Each number is 128 + 24 x the weight over its row's rms, rounded and kept within 0 to 255. Layers, rows and columns count from 0. Numbers have three digits each. The size before them is the row's rms in percent of the matrix's.

# layer 2 attention query, 192x192, rms 0.113, rows 0-53,64-117,128-180, columns 128-191
158:160120131119113094104114142108165144109107099114117091113119107089152121137126105151134122104117150145117098097125094138177147151121135119130122101125158083133131095128141094122154145104182111
065:114138124094160156136150125161092136134147119121151147156169131106116138127164148116105183143119099115102138150103136123125119156167127144134097148121111157137132154104134137070098150087120115
113:148109162139119091092130154094157149133103102076108124098121098097139142152109125167135150096104146134123085093125142091177125165128140116123121120100154091141139104151151105121142168111163123
055:146095125106138129142091138140130155113139114121150102131125109105128150130136113161130174128177122136126106173137117131137117156157108125118121122115118104176127144147106173174141134156133120
084:095146115132129127146128114159112100173138124118158178138097126179103114166134118099119126146149130149147120153105144149099128071133115133100172116098118133116138123080129157179137102149106152
073:090133128140121153131149128150140116165133124060095135103121126146078117124121116135102118130141126153140151161115134110104151151140104144113128143096120131100128144140124164115122102126090180
089:110108132129158142136157123115159115107135165111138144161108137171096091115120143080109126145155138106113139147103134169118110091132189148110135172110144117098128184138132186117143167126113166
092:146091131141190107089125143152143128097107155177123135093117171140146134103137148122140159130125141082133162132158142124145130131163145137162116131139167152144130138107086136124145125123105135
092:124093148170127187111125085145114137167133130124134143110133108173131127143105114126109159090150123112156121141161112051113088134137123116114112122141090174082171123107103143122119116143126129
090:109101149138138125150140113166156089115152134142123142140127145129134109094145134136125103192119098104132106102148134108130153133165132127129119113137109159124106149148101150159103131143082141
105:140129162124147143153150133176087094127153167145137164144112155144140106132152110116153112128125112097133120118112104129097163125156136151082125136116119127138098139133141139112107109090080180
075:161120147098063086128166158142113114132109092093175151152123107118069133101183121140155138126174111104118107103156159112090096132098129136172117116193121144142138142139108118120099146159089094
091:144146128131134125090143111141173127119185106169097090133118122137166155135125105116138126139175166154119126129128109138160083164142116118133086144115129109106102082179106122145158163113162122
091:119122145123128098175148149120093106113145151135184148111158143147101134103110113110129138099131135158105125144128101107149092111133121097148147116097108134123114103151144127131124140072105127
095:118120179144098114095131132149114139105083136138179177108109105095165143126120118165167112134126130166116126103099117097165163152183121140113108126181128124103130127121149115117125141127094126
101:105121103151142061130149155124128130114121123130129112144130116126110142145140109096099125148128152180157095150108116124114108112121083106142139149170130168125132119135120120140112117151109131
098:095061111098125124157142130104124140125137098150119100136132102117121186114117084088090105134117139174128147111136126156133144146193142126144126105126155165122153120105140128084141140145114135
086:135157158142091100185132112133100137107079138119148131099163090082111107126132119185177107146125119188110153133122119117164090141112098097150121102158144113134128120150104115105139123118155093
098:131125130141109145100135175159154102157157143123157114122157186131146101123155165126111091155110134126160138126137118105118120157106105107136094133131097135101126127044122101133124132096132090
096:131136167100082143115160168146143077116129144141104106127134124144108134148126104146126156113134119121128139123184111118136111130134096113106123119131113102147103088206123121102130159144135134
095:114133094088089116139125121098184114082141153132089145055121121133102132139099133142141142087103130132160069129116113116127132156110109105123159137141157091120101152117157128141169146143113124
091:135107120132115115106148143125120130128137050098139133115160165116130145107098128130135100102127143158132120120126140158089137063144127132148122139131176100128077125140127111114118142156112070
100:122098118127092139150136158149063102188165162145093102118073143124083174140154114127141114106094107096115110117120103107132113155118177132128140109113111117107153148136113125155109121129124128
098:133155137158124123152119155117111110140112122125111126100150103086151166133116133142111094137122134125120104157142117138153125127166142115160162106105204124154124127205139186081122165103115128
090:130107156128084082112133140108152153119140106145162093110139120092103145149153180121157091145114169129119067141136132104102178135134131086167103155103132109112151141134183123127116132158103138
105:127166090156140126136137134134066142202153128107160144111179121129099140133093129131135122137121134125133153158122113120144118092107131144114118117181104183117160170117122182139101107102113142
101:118106150082133077151104124156157129115096150121073136137130114120125138133099129112094173178164104122134134130155120166142136149124078134099149111169159142134102114084116117127110083084107140
107:110124113135159161161169125150092106110144184107075113157141155125160186101134140137133113181107090153143107103081145128121111135127117167121145127124130128118150119093108115112163145137127092
107:127111098161084113126158121117127118101125153166112152168124100128141130100115125137088120119095147113171128148104146119152136140107081141133127125123117155128105163143137105107123168159129150
103:093108124130095161137086148149166111138169091135116131106095068129115108118173089119133131130143082152190161125114118098146162105128152118156087138139089114132126143150154151149092134115117140
108:144128153144168126151111129141139109105155153137123131138112134127121124137137152132099097153106118155104104142114149120126106154092137139146115102116127121107087143166143127172095157144126129
095:104119126117110121135094182122082153121124111126177132132091135131076134092088129098122135108139124148118095099150157098122115103107121113132186113131099119110153176097126132195107165113105110
102:188111135143147089129121158162106150105133085125106127154125124100153107124103120202161152090111131087119099143130129116099124143133099144127105130127169187069140107112067143122120183149128116
107:158121143107113112128095113125087118141150094129124096106136172113156167133115107105124156143129129111144111110093117165134149153084120138097104108130118100126115120175129109114106189128107135
099:138136096161148101125173156123143090120132139129105115148171162149139129127104135115117125142108129122114135111088141123100160135136150133142127085149110142145113174132088104143124158139103139
108:093154128113152122124113156066155103122115148120124121163168187119104143170140135180155136105109149132145126112142129128109119160089147093133107118162167193151129098095135128101144118157114155
099:107165130068132091124119131105150105144131138090132113117113133095112164097121140109136122120111117113137094137101147150125151123135092124153110115163171130111123122138111130082125159109149115
100:128115125168089138138133122161171117141131145127128120151106139177135107151123145114129128179111111144111117157105158154115165093125125108114153123110154156092109149118126122124129157174125142
105:072139114137124152151123103135141167148105139153167116130087144119146105138201138116152141141158131139115119139104118135130124104150124125112083164126122147162134119143142111145107165178094111
101:113135112118114174140089119133133143121146125141155109140144167167142128174149156127129121150128082106157070120131132112134108150154130123144102139140117135131091109114127167089116130115125146
099:111122115136127118148116130100117109161160112184148110166118132099141142152118114186147114182154118102158089093119090166132098171102098086123135122119127093168162154093148149139109140139130135
116:097145118127143123116106083161131122070104160099101144075136142096160100149169148134103102102117134122117156117124169145129132164116136113123175108121125127117122111107111156125133131061121150
103:150155147094106116167124120120133138116131103162134134132173128135174136127151140179117164096138102125106139143123122108105126136116115104113160135129131101116078130105148135115144131139142094
107:122099101112086100112094143140096132134117164142149155101100165111110156085110132133133145113135120131111117147083107131101139163099171112115156160148129159108085139121167163175136122122177140
113:134169072115129115146128105117134140157140134156106142116180094120114144147143130111122126135079137149157125116092142139132146127154075123131085140172101145128112140155165127142070128109072142
110:152074111126108112113142112132164084168145135106138139124103120119110148129112152140119134125112121120126148111145158111129058137121142140135133169116127144119154146130099144103079108193117119
090:094139126137135071167173071140088166099121145147146139152079113114115149132121119114079114157112152135129076122127145093122142159133119131103135101101150153123117165160098124169149165118105121
105:112107150157132144115125128155118157101121118133146109136078109099147153127126144131112084147090103133115115106148115108130108159121100120169150109122125158151093080137150126189114116118161100
105:145127106174100088159146116117144131140115115120130120131131143133131110119126169129131146129163158114114133147132095071157121167123115133144107136120162139123134101150153147120164158106115136
103:121111111147110107181116120112099119124103140083156129125131118099124101147155101158104139162121086105157072189145134156105094116120086158116134070123121090149133110128098133091082117167128148
108:132123179127117130120082143087100100137129128098152125161129146104185127120133135165156131114119126174114093141114111104159104122137116086120108108111110124126136125137110145111163129102115167
109:093123145168091115089129135134110123102141139118132152110157107106133099130134098136117135179113084172145136128134163144107168148153125128124129127164123129121120103171138075101135140126145109
108:140133140165094168152135101130084137118151137133137143137120154122131181125173147149135103175142099104097106128131099144093095117132086142130124129179128187120105161107131101125115100134086206
107:145123151111159121116109152130165111162139108079198106140148128122068150066107136099115095118148158126142117140108136154127103142149130117119145119118151124106143070183104161112127127091117128
099:176142099126115152113139112094171128153147077125128092143132119111167137127107115140128085123143180107125079142123115122135105113095113080101110107113157129133109119149135098157174104128189121
043:119145079127147147129126144130104134153147074137102129152148111108148180119109093124107158115107108142158139128136156183117177124130111152088145105142115125127161141085117107125132149146116164
086:131146151123096145131129095108171129121139085133157083150109123110147128150131122153182116121143158110121132136153114129114136133098127068130126133101137113124082108148135120135157116121199134
056:158124146135125140164135151095168161113127121139099130139134121125145149143109114148121121098123174123141174154136103141131120101078102082064167113139143120126108089113151125130153136102150123
066:072097140176151158143158132142107124104111163138137181117119155113098114090125113113134136101109102128146169085123143133135137102129121183166123120142093147124136134138140138148096125163101171
068:081144156114128090134091165140103117109127133117137179103131114150101107123167146096124125132127051123133177119095117152128160128147139146150128126150170140107161123113138113140102141086087137
084:110119156107187108137107106153090149139145138103106161104138092152119147100105139119116148150141092110143166182137122120098138136163103182134118134130141174092143118084129121117092137123096118
066:086115118145092127179070128137115142133122114108172151108106105151103139154104148119135106111142124140159128161142127130095112139112089143122134149130139102144142107140127103096124100086067078
083:128114111146136135150100066165104166117098140084173123113095097138108112126121113121131155085116085144141151103139144112117163100122136156134161119125112122146121184118135157127107099133102141
073:159150145131108168168104146126121090121110125129122123147104138127109112110124109093143132055123094127110142115114104103130102145143115109122147135133119099125111085091125143193162130117122179
078:115092147157121146150110135174114134122109108106119194156108115128106141110171136116129134149133109121104151125138133109111137113171168135133165162169091145093142138080116169146111153103098132
072:136174150102133093119174140106164114131122128134090110132149133168141179127109117106156081127133149134185159115128147193160119178138140137136098116119124130111121134163121132125125144085103125
093:131089156124080143127145118133130133112136097091069124148096115109104122152136166146126161182120134117068113183151091093129105121107119080137131118128138149109138121131117127149180154126172127
083:120133133157172132168103132157108120145133139125129152133166104106120148125094109131124113115152095129119152119095122090122163111136148174138160138159130093115121128080181091139108135073127158
097:145141111100158139131101106125137130172140084159116158112114133140112124137131143177135063132150130116114129116123118127081121134128133139123146145134105137133129082105142150128139125106132119
106:137114159162119140112128136112103142133117129079131135124100136135090093129129130085106172152114124103122068100157116114096130098140143134129124118115116161114174131189137146084161125123106115
089:136169117129126179146110138163152142141160113099104169139122109158129120141148117125133088162151075146145164119143105144127129176145124165141118149165113088150097138115100117131117120125140118
102:177114129131074143122122083134164125134147123164072128132172146112092170163097157149124131184141133133085145103143146137091087130142137131168091114153130117116108135121110155142168154100121109
103:136120132124141099143148135131128141110122090126115086139151092140102148135114133156122131156144122102115174143130158113134106134147113124112116093130111159181092137178140131090148133112139119
094:148109134116138106131179105136160103133106139135091130138147116108143132138159146141137137116158111094102116123101153075103129183063158133110133136154143131137136152149172124109131117150124138
110:143135142112152133133140138113136126137111127075112117146124109132193134110172141115111100107121105134115105128149209115100116133126152087125132140147145155126124108058162129157118168167131175
113:109145129124125131145135132114142143150148139085103118112091155107149149160157148114134161145187132127137144079133110136117139130145136130128094178105133089142127159083136100122112184086120121
107:146134110106142135095116130139085137166092133119135146164154122159093108098122119159126151109104075101169098124139158124134119128123135142119152146143101144119120158147154176102109133136127148
111:135118148088150174148125132094162109145061153141115128142132117093116144123142153136110141137174132132120137082133112132124095121084122112148157110149131133133119157114154119157151127147110121
115:114133095140094097123078133126093140119132094128092095126127130130143094125119135115145125120138099077123073164119144151132092122122109098115132133161171127127128133170126144094198106113131128
115:112150128134138212154110108107121118164110137112140136102121110121107089110102148117108145125153137139131170098136135107166113105122130164100144094122109187120092118108146139133097125157116131
113:140107128094078105132151103127167106126125094123182114166149126165106066129079143165108156159140102069130102088151128124099146131132131106132133172141135125145135140162119096169165115130150119
102:157119143125148116142135135120133140115156108114190138141072140149125106124105133128166117165132117138123080160147152105117139107118156126144105094178149124087148099160099087117164126151130098
109:096110156092135163128185107142127124071104133105106141178157121128139128114150130138138124114116135133127126125101175131088149120147141120125081122097159099125090107081147099105125146131116092
113:135095080119142112120116121102124176127101160113120127166134121158148133162120123089165131132119116124148150052117114146121126144135111161120123151124137116140162161136078114131111197146154107
112:134127077123140168163135126137106103129128102110174100139142098132100146123159105114151141117158088130158175106122105106119101160149111142112107117091098130126116120169096119078139115164084092
108:156111124142128109147141133136163104152135151116113105134122130100154121128121149109136144125094116103151145161104118105136178092138086150136141118141129154117100112143111106118120101125119130
108:161187091117127120137112128166142142140119129135113178132106072115098143166102123124100083140113123095111116080137143152098134117140147104155118134156128105144084153126109067108143130112132127
111:146129134099142117126108164109134120150111115146139070133123088084130132112149131152122104101099144144164122109133093127135148125099157122139139095110126139121130106132124107147109098101154097
113:149098120147111135051157086109137127131155135166103133138107128115122135142150085105186118101114128122105114176156144150115146125110138112099134129118133094130148108113131116181140146148112123
110:159141138101096113156140089097136136122133133110156110125124082147148130138135148139112124117128154144144144180145131087141127124081108105115142152122124152143103094109136130125145084105148129
115:158153129115087160141156103132138132105163081121136078120132119121134145163186144114127094103132119181134130140145092114115119135137161154093127147126142133127086106148155122100152119122139106
105:126153129141129114083170123136104153162071147122111138135070134145126076147143118121111128140111126091149089141157140130142122123133155133192133086104129127126169136150125145118094117202154103
099:159119143177133103133167142143165116136117127114108142117129124135160136115114136104141057136105173106134079138113145110100098142124151090170118170136099143116127072135142139114116107138127132
108:171117087129153142146127118144107179163140118136151131089123122124119156136120145131169169121145125094107131077115147167164123129166116129112075106124122179148143159128082117193154145144136119
110:135097120141119136126135129077133116150110106163106182111128153112123143156129114161128104111131125166146166138106172117124140153150153132121077149085142137088120138087147097137112122162126121
115:123115100138062154125152134108108185146094113188120106103114123125151145159137142134151126135142111139106079125100157155121149164109140112107142104107101101162081122165097137141117138113131119
106:117077097145121105142146132170127118133176118136135141140062097137109112120158097072135148159098093164127118124150151119140139129141117110135122105114154128175093113153101093122096097129115124
101:112142145090119129113110112156171114106079145085156175138075137115128132122086101159142086116099094137164078142167130095079124149092111138116120150142109166113102143172123111137157099140126129
109:096120164139131123109132133181103110147133113107155132121115096087119114109097132134109181120143143140146161174124133107103140136174168180136124125093164132102148076125112141124096144123117145
120:136100141096159098114158195135099133110154133151110158123135103141113027092141132136130150100115168142135118124142149099127132132122146143135103134139124122138117177143141134142161113124117106
110:092109142160121128096138133128108143127132125134061156106174134122130086176113106172112135143130082171127139164103129100077150139125143116136120171115103107156124131127155147121103111124169134
110:125170122120116064161117123127113171090099132186103124133111146117180122109152147089141109142104138129172157176141110116128164126131113115123144117122098180156121147111101124140141133128146155
117:106127171167126136123121114101093128165154111149143144144113122128131097170141099107130115120128090198158122121129118130121143090122145117135125122150150082130112145163139187161110111115114109
112:096134113152145105143140093130102091082120125119088153124115132180078087070111113123127146126147140131160132103137100124144170153138097106168114140140165113106102139087139128143114137109134151
105:161123158097122112160142111152165103128089112144121149147128128146136161118148140130141125080119110136127109143183135143145166100138157161115109160148141115100126164124164137100134149125120149
110:140129138109145129127159148136137073173090125121169131086140112134140149152144141186113119091166165132146102128080130125095119123127119152168130086120121125147127133144146127152107118135129120
113:161141162122102190115089155117098129108119156147180163118132167126111103126133128150138130129144106141149115153117083154151153117092124164098136151143166159083128107112117157103154130137077108
107:079091167156125123126128070139105089104105170144156134144134179089113106118132144099143114149129137185113175159114176115149163108136142111138144113179110135114134171128141157143101121140106106
084:133113148142125115160153136151118132103113143118113123098098132093152131087140095109115115124113143096123093129105125103130184138140142139110154121121163115120129129096173126118139129143139123
070:101128101121140171152121095115105069161184121163123126154168114186147132127167134136148091152138139120108099133163153137105127103176137098088116122121104129107123139114161136114133162115145165
120:126086112156152141123128135108146086138137129098134107119140144134128131100147074131112124142153137088109070105135115117122124151157189144098180143168144077122111093128194133125123116091120102
093:139163084147121149099122120126151111130154114123106120148149128146079129136102105117115131135161145140111161114155121121137082103143134130124089125141114115138095134155105122163118136078105142
112:133139137104167165098138117124149136154111142136147138123155135137143109146106131139119137115119147130133139147097117166132086118129127144147105180151104139127144128157101147173124116110125145
104:112089122171146118114145143151143118148114153076109157127135189112119116098154098126105120133133101134122131103114127122114130102155160174110157128158137091124100129165144141141108111093076094
109:114128115124119119107148142108140138159110119161133135153163110145095120123113139112099113157086153139129144139147173106100127077149072151117125130098081169158132131078108126133116149121077132
095:100111109128141086117143128164122161102156137154081135107152165158114147113124110094102169126146146085165159106152121150103110116112124102079115142136128118126157132106115129136118137140112097
096:149120125160042159134107111171101103141134103068113155131117148141097118142152143134118144144109114160156139130136166119154143111100150154117120063128119122148130129112112138092135138101108106
089:123180136167136147145130172142120106129101124100178138127119134111102150115151125117139127104142114108108108162102152125141098156163152115150133163134135135111123136121151162121142132110115150
102:111145131145142120132149111160131145142128104136124153128116130146104123097113148080148128149123112130108150166146124087081110124126133128109107132129079135099116138144113174133135132122140161
091:132116160063092150117101148141135088114154168127149100120117107128112106097119111163137092140128113088129147111119103133115145151089111117184109142145163112113119134127159109116129096126126123
098:120147169117142099121138169125173117127110089102123129126151094109118157114060153101120114145112159128123139123108144105147137181108126113179137149078144105141110115102125086142144111109140128
089:113122124126142110147143102151110114113114143105104133127091097110122110128108156119159105093125098116110153176133110116152129118075111132132129135136094128123165137129108150109134068116076131
101:128126172137134193134157145140168128108142118098150156102115162132157142132085115109102040137106088158108169112108104148144127071118119139118157109126120140149084122100124160131142122131082130
093:144116117132123135187154134148107131150143127139149162127125126113122147105125099114093137175110060135133097109092119163155115108190126162157110101145174128146148131173159138136165122075144111
090:153157114136184129152111153100124140133133128111150074139100068097156137097148140155153120133156094085131111109100132115156107136155131154121155081129130123106134142145126144127148173171124134
097:119093130159118142146129122098101125111098121110119169119124150134169108120120147145108126151114117122101145121142105120121152087122154081119166088169162114130107121135158137145185095098097123
086:140149124139109119157108138093123121156150137166128124093145120120145125101147144094139089127169147142132189163170121138154119129124110139151147115166128123135130072131143118167104098081139129
083:084102175139120104132121118121178146108117126180120121127147184097127124109102115114138122098156132112134093132154150114097114146074163124075148143118159150133099126071124102085113143099112123
103:133126141158132140140146114134156148157119139122132128117119118106155144164165101109172124099124120138115129116093066133132116137119138095122143107112134114159131136131147120113106108152153106
091:122160160128118126144089123148127171168122094098140125096148125147091138154123147150135131146125100111171088092133157101141161120159129139098118128128164128126129125140126115113113101132146150
089:087118163157205119163137135128116133137164147156163133139124153152110129129104148096106143115116164099124144138144079097126089121125091084146146151166131125125169101128141139134108128178137101
090:110129120139108135130122133093127128157106100127113117092109105150130124147132124139090109093145136147115089148154167174165113136121152135159100142130129101143099116113122130102101170112141166
085:153084124185078135136152116131129128151148092152159140091112121135144121128129129137173112152109129139108100156124115111143115105138080083101070167104162124130129157106117108140130125103129144
095:113153156116174118139129101147117122160138107117129112119129102120124109094114129127138134139137147148121116130137129141129143130151187116105145122134079139101126131104115174116122105088113139
090:121132146151139104161105115083107093179133126134111146116118102143073149168154118117124145114093176099139104159143124160138085150138087139154132116116132143124115102100133170142103120132115108
095:150100087139127168099122136100114161133149149137101103112160107124181111113125116121120104134131137147155112189112149126124109121119163163184102126148142145070108144108083119095112137158137109
097:101114123136126132156137125130140144128125149101156087133146175133133094152086140149099128158134137138149122183141112142111112112111156117131118148150084112174173082118112119132116146121143090
094:115100134174121178106121122166177133159156153162111169116091116100125137083176154101161147123117090143119130123135110159129146129148138149127138151117097164121150149139144131146105166108107146
093:051173148147110130149151112077102058097145057135153098154078123111121090130086127094114095139107151170140117086112106144117090117097114103135128129133099150140129106117099139156090126132108118
103:110116113115201159101108148137120123121147122167169119156133111113165147166126123137134145149097160100146121111094145113115111077136125142103110122126153161099123150147125117164165120140102141
103:136144123146154175116114103167143158147099089120154141117142146080128139146153148109146115106103141124126127141152129137154150143142084127168137122141136125136133113122150138120110133123106130
096:118124141104107103153119131107147096114122117117152099095120158118147127108092133135076123121142135092149117130120144123119123120151155129118155194147185109134147064112148135100093108135131110
093:125128105153137093131173117114143089144143129186153139130141153120114136164140163129147143107140137125127152104136108118165156137080147115172157142155150133149123141088141155135116132094118127
093:134124121145110162188104154107152104131096150098145125150149142102110076111116157167116115142115105127111112129145123145130133109089148116139123154181141162111117105136135105120113150107177125
097:151074157095105134125135170147145123109128139147145148106120134136081122091162096082157126145139098153107124108143152151162156119122155152094143122151152144144179124155127108135127167153173129
098:110134175111141127106161096119142141123152147115155160115108118143086082128136152103099145112099101123137153136132135154143147108161129120176098124116171144119114138114127168118126124175095132
110:133106156137146123119110134142076195137126126115143147144140111147118123116114110146102106112147147124152126073077116130138151099116167114115117183121128138093104098106076155141088073124132124
104:168124103138147105114104148113094120107151135111148132134117140134165169129124144088093095128146137140088056140088120116128086163083157096102161118136105132091141138125128130183143162119101123
110:138150093130118151161091165115104121139110119131092108171122144122117138109118104137104116111153122112138130131131138112083113175126168105172139126116114133142132140143108145073135131138115105
094:131147113175148121109171128120100143121075160125119147124136152093158132110163135093119125124165072123105134120090138110095130169132133109157110111142148098108138115146085134122124114150132169
098:124141169162130123141099182133120090067126112191119137117129078122138109134133140123118124113119148134103125144181151127147148140123150130134094126098156142109153141141165108110144141112153127
100:170127094077114136105113100105121147154126157101173114116117128114143125147164138133130125164122111130084130118129121126123153116127126112109104109147137145136096083166102131095165137138165131
096:169186097129123123145167143156103122058133108060173136144093135134145154132117097125186135111126124120117150108085169151092118129120087147088121129099122153135132141104107127125100128129156133
092:128104114143133103160141127139114141170147121115157151170176147077110105137096109140134121098073115114144146085126161115139127103085096165148110105117110138127151177144123145089147101141117137
090:117122158156114113145162110103133102051150118091124155141106105129129172177148152111104086089135106135173128116114147129123093139147149172144103122105097125120112155151089138135134155138163100
097:127104151128183121104173136107144132119092107091158161142120152081153184138069159117130139148134113126104133146134133125114163152123139153125163119145140167166151134133136121177138139120132147
085:144099126104127151125162119160092083118121141155148109165137183097134137116137161138169115145138141119126109144101125104178131101146099090141133131110123150137114129120131109131111129112094113
104:104137149160150124105171147143150103161164103175116152111181141118148142130148132130174124142131160128133137161096163110143131114105125151122129157103126155116110120132097131072116150160117111
103:152149123092098093111148123127165138147156129146166095154125132153114107149111123120140163109151095150092098142095093133120106159118141119115160167154150155136128155161134157119144159149111115
100:127085151105077158126129110158128138142095117120108148155153144101124143094161148105135124117145168177097135108091105089119141131168152137182123090082126142120120094156174147124120121149153130
099:132080172099145098154147084161179166120129151085145118152139147124095128157139131133165167150104107193139119153135121103113135134125102137121140148091123120125121103101109117118109100122081152
# layer 2 attention key, 64x192, rms 0.105, rows 0-52, columns 128-191
080:107155128166104153083107134104149134110108131153115113088060107163157136126102113133117059114143110106085099130129140118172151105114105095137139144137171122145157119157167126127122155116134098
079:134143133128096098139129162075160162114127104126080098123100103112159159154140120161128120099115138148146148140132127139170141158102106113124127124134153081152119112129119114114145149163147100
086:126117152096154096137141127114150156142111128171111141095139092107158155148118154147072105137113114154122137111114143120163165118132116114185123146137120155141156164144130141119086151141115142
087:127149115129102126107097113122143132127107086109144107143120116102170143137118079139118129142100105086110086081151103088140149132122141085143104132135144056121160142135147085103146141138162099
087:157136119103172080097121154121157145130168109130108130145150068085124161111145162151141117116087121173145107120118154120157088119082144103142106139142118141119133121163109111135153124143142120
090:157136111101138100131117104119119146119124147104127129175112162136085112124126165128156154122145156125183128114134152122106091138113132148127126149176123176144082110146078148150120078099092188
103:113106124146085123149103160152100123164137113158175114107165162099152105155161140130130152123079077162159147152112125108121138179093116099151147123121112112119064156130118133162143111118147106
098:144116085174144148159161156114120124142121100123137140159102157120129121144130164129138159176110094144140123106122100140122142147156124119139133149146097104092130146153114117108135093123116146
099:101121161114123120169161127153116101144154141125145139126140167166120153143107164116149095155099120183152116109095143113123144132116124136101125142132118114106132144135132105075147121145138123
093:128112154162140151100136107124134144130166116176059119136139112173121116139132137139149133111162153102091148140145116140163129078093132131164155147125132108145150105155083145138129147121125108
097:114118155131140100104125118156118132134142101116143148100140097089118141118130140175161157149092147119145148119087086122060094115137121131158119135111121156114160109120100111121129128132121127
096:132111098122095160120182114120134117108112131115092107151125125152166097171116158116130089147134137120085108142147149099119131128138127174093167162053123133099092126170126133138114110175146141
096:112114146108103138119124107145125079110109141156152135110102139150126163146131153148093154146145111080140135162136153130107122105206143129077140094106125158154167122124173144121140124141077106
098:098118139112109128146119084146122147126139136087115106166076155071116140120150194151126144153074116103165115152089176097083130108132146172098125119151145096156102129097113154073146146138151126
096:183113118084165144171087139131145100140183168104136141167148141142128127128161101138144161152102124090131091115147162110105140139141146129100080134104141124079081146131148100108146142131144110
099:173152164134113129113125104121127076142148186118164141106134163137150114100126171144147126119114163114147149170136134108099125097114106146119105169121110143146094124183116101138122158113168114
111:113090122144137152135149149115144135111066142124094095103129151118158121092122120143126144128088156121131162132164134131127161130101142148152142132131153142161128112140158144164099148160099115
092:116106113151143122117100130135179092118113116142100094129099144150090158160145126129112132090122123128104099119136072117119116122128178112144098147100116123175141114128157125162102157191136162
108:137135131131110150149139112131147126077111132116078132131091148102155138150101093144117139094090146106110099096159126190106133187105146138183167134117127146139161121169164117127168126128108129
094:150147179117104151164141110124135130159130139127138133088127112115134152130098139140128147117100101160128105141121093146119115091143098117155135143138133122132117126108121113152114151104148108
101:088099104140114123130115111134113143096100109138142125124114123140113103178123135174148112101124129127104171123137156149128104167118128155126141127145147128079150116167167105147120127108099139
104:120121142191100105128136122127122163102161151195174129107117088090149126105104125114148142074117125150137113169094135140078118132127120101145124110102072126106158112161141150117129091134141087
100:128123087105123115131118117105141112106092160127117149120119104113116145127108142127154128128171110134096111166099125111113130160146142177147096143151143105165147105137163104153122095122106118
112:154109124161122144164098113128133136160109124092106113142115141088132070159127104072136092136166155109134143112122141150171123135129094160126176095102113143158146102067156096132101086127103150
117:112165142130160129149079112130115105135160123115129161197125152172111132077111159143102179149125105183159130127131136115108150127113126144134106114150082110114096138124082095103115152120167109
104:096119193177090148169154109157122144096171114103100132127108140122109176126123115076125129118099094136113119112105133120126097120139156109130097129132117094104137141179106156128104134159147150
098:108123176106138142145171090140106143147136111132135130106153131090152175109145174113152113164153136097145151120151127127097125100101130116124111091155133139115127179112084133143136133082129158
105:122144134196139123133181144113115141162158117155172129128159165135144104087120117119127174136102128106120145174106145088128173117151100113104115119163127113138110148111102136118147164081122115
100:112166135104123091141107141119144109144174133152128172063106059147141096126169144152135166142129141119177140133134138117085144129122134100098126083175131122125129105124110132134177114119127148
098:142121117082149111111130116126103100111131130142103112106119151105149108156087127113101129188112182147150100176147145184141135118167109106132135129119157123146112144148131109128141157132109102
104:150134090110153214127086101142156149092145148177127141143111106111184154120124106112102118144152121120156090107144125131149187112101179134121143163160167138117175109134142087154115160133166127
102:144114095152106130124163102082150133138091138111136151106122185147128122134119113074137087143115133065127158136122096126119167171163110115142146157159150160178151126096123114130095144119126158
099:114115145134156095107137165107129131089141092055155098141068131165141138106146145101146140140147168121109128100106110153145107131128148095142140128093133098163145137132131097168140129108130094
105:095156164119131122092128126140135132129152135094170149136136152159101143103113111109154143118151120155135113142114155149074119124124113143132158142164123108122097124164105138111144122115137144
102:143116126122140132147120105131152135114109130142094110104104094136093112169112098165074129178179118150140101133132104129129123105137158118115148088125165096122138132099144134155131142078130146
103:140093119087148106153124129120085113116158120114124142098120134142114127119154137135141106099136127125102172147161146086116109116093154185119105116072139127145106126152092139123103147161128166
097:087108107160159114132155171121118101125121125149127114113134173121166106089145114153169154153096108164141164102088130100103133135138123131160112189135106136123141107108089145149100116149137108
094:107133142141134157098138169127113142099136088132138148128130124084113128125121096146121139125166176123118111144151124143153073108110124126099154146114122147165158127135147108103112139128102154
106:134127130090128111097116144101146127133139121126149186136116136125135155201127103132103117080119104122088116130140131148123159129149124149089152060100147111166114155147149120151128148141122105
108:150130114140095102110103131098122109094113135135114131129157134120146153121107105119112096151115127089117165107149094157129122094083086144154158090139112093140201138078175116134100128138149120
101:113106171091151137109134135121135111159074129161112121102116120158163138129117147124142155108114126137118118131120120124151122097091114132091127070116095098151094124133160152120140059113135130
108:147118124097150148130147137135119112206138125182165124110145127107088134115120120122139134135132166145132086137147076132125136077139155142127126143154118118141155119114173127128107107119151096
097:119110131137149163136148105151137109176123157151152122121100139145149140133150118100148152128113150124136144106123153105144112120108164136157140107128122144103061089179100157152123125163150138
104:132129143137118130142129148083142156124086112136094085115087126176138106108133127105096096148114129164102118124139132153131176117127120129106160124117153110165157155112103136091161159177118135
106:095101111103121149144045136106152149152097166081103117105106128135127151138131079177068103100180145152129157102182118136135143146154154134170162141140144114144118095114142139135136098145129105
108:133152128174143177164152091125150092104105091149125082126103108153149165149119117126128154103135125132139134131147118152113137194091110108118154098107134145115127099110138106116139105092142137
093:154134103096100123110088106164123097154104110102163132102129101149109126111191133134108156092123131151102074119103130176150161134110080144121150124120153147136134109133114123086148135139100130
101:155141130128143144142155123129160123116133171118128125150164153165096082121127116130120159159124131123142147180137140097126104126074182146138135137146115095067140128081135141152117113146115136
102:098177170128133189137111134146122123107136160136130158090150133162147094118129152125075144160100134114109169104142174138103139125140137173167153127101142136150108132082088131141129107148100139
102:119149143105121145144125179136140148105092097119152090111107134138138160152147129103144145083136124100142129137152117114118116127127120120137128077098107105140123133113142127128114160106130113
103:130165083167178112105114151115168138146108132175099156107140115147120162159154158110148128147091158122160117084141108102135099119151125166097122153163103167106126099134092148151111114147159121
097:124158122131149141128121121122102118103177140127143171165129117149111156081121166122146095133110101081145103058136062143144159117127122141125154120107127148094127130142104162167122111109118142
113:147144143106159101127142125090157097159104109134094104108130127138132129133103120147115113085131149118114149080153159111168095125186149126150129143103146115151180142100131117122126121128152138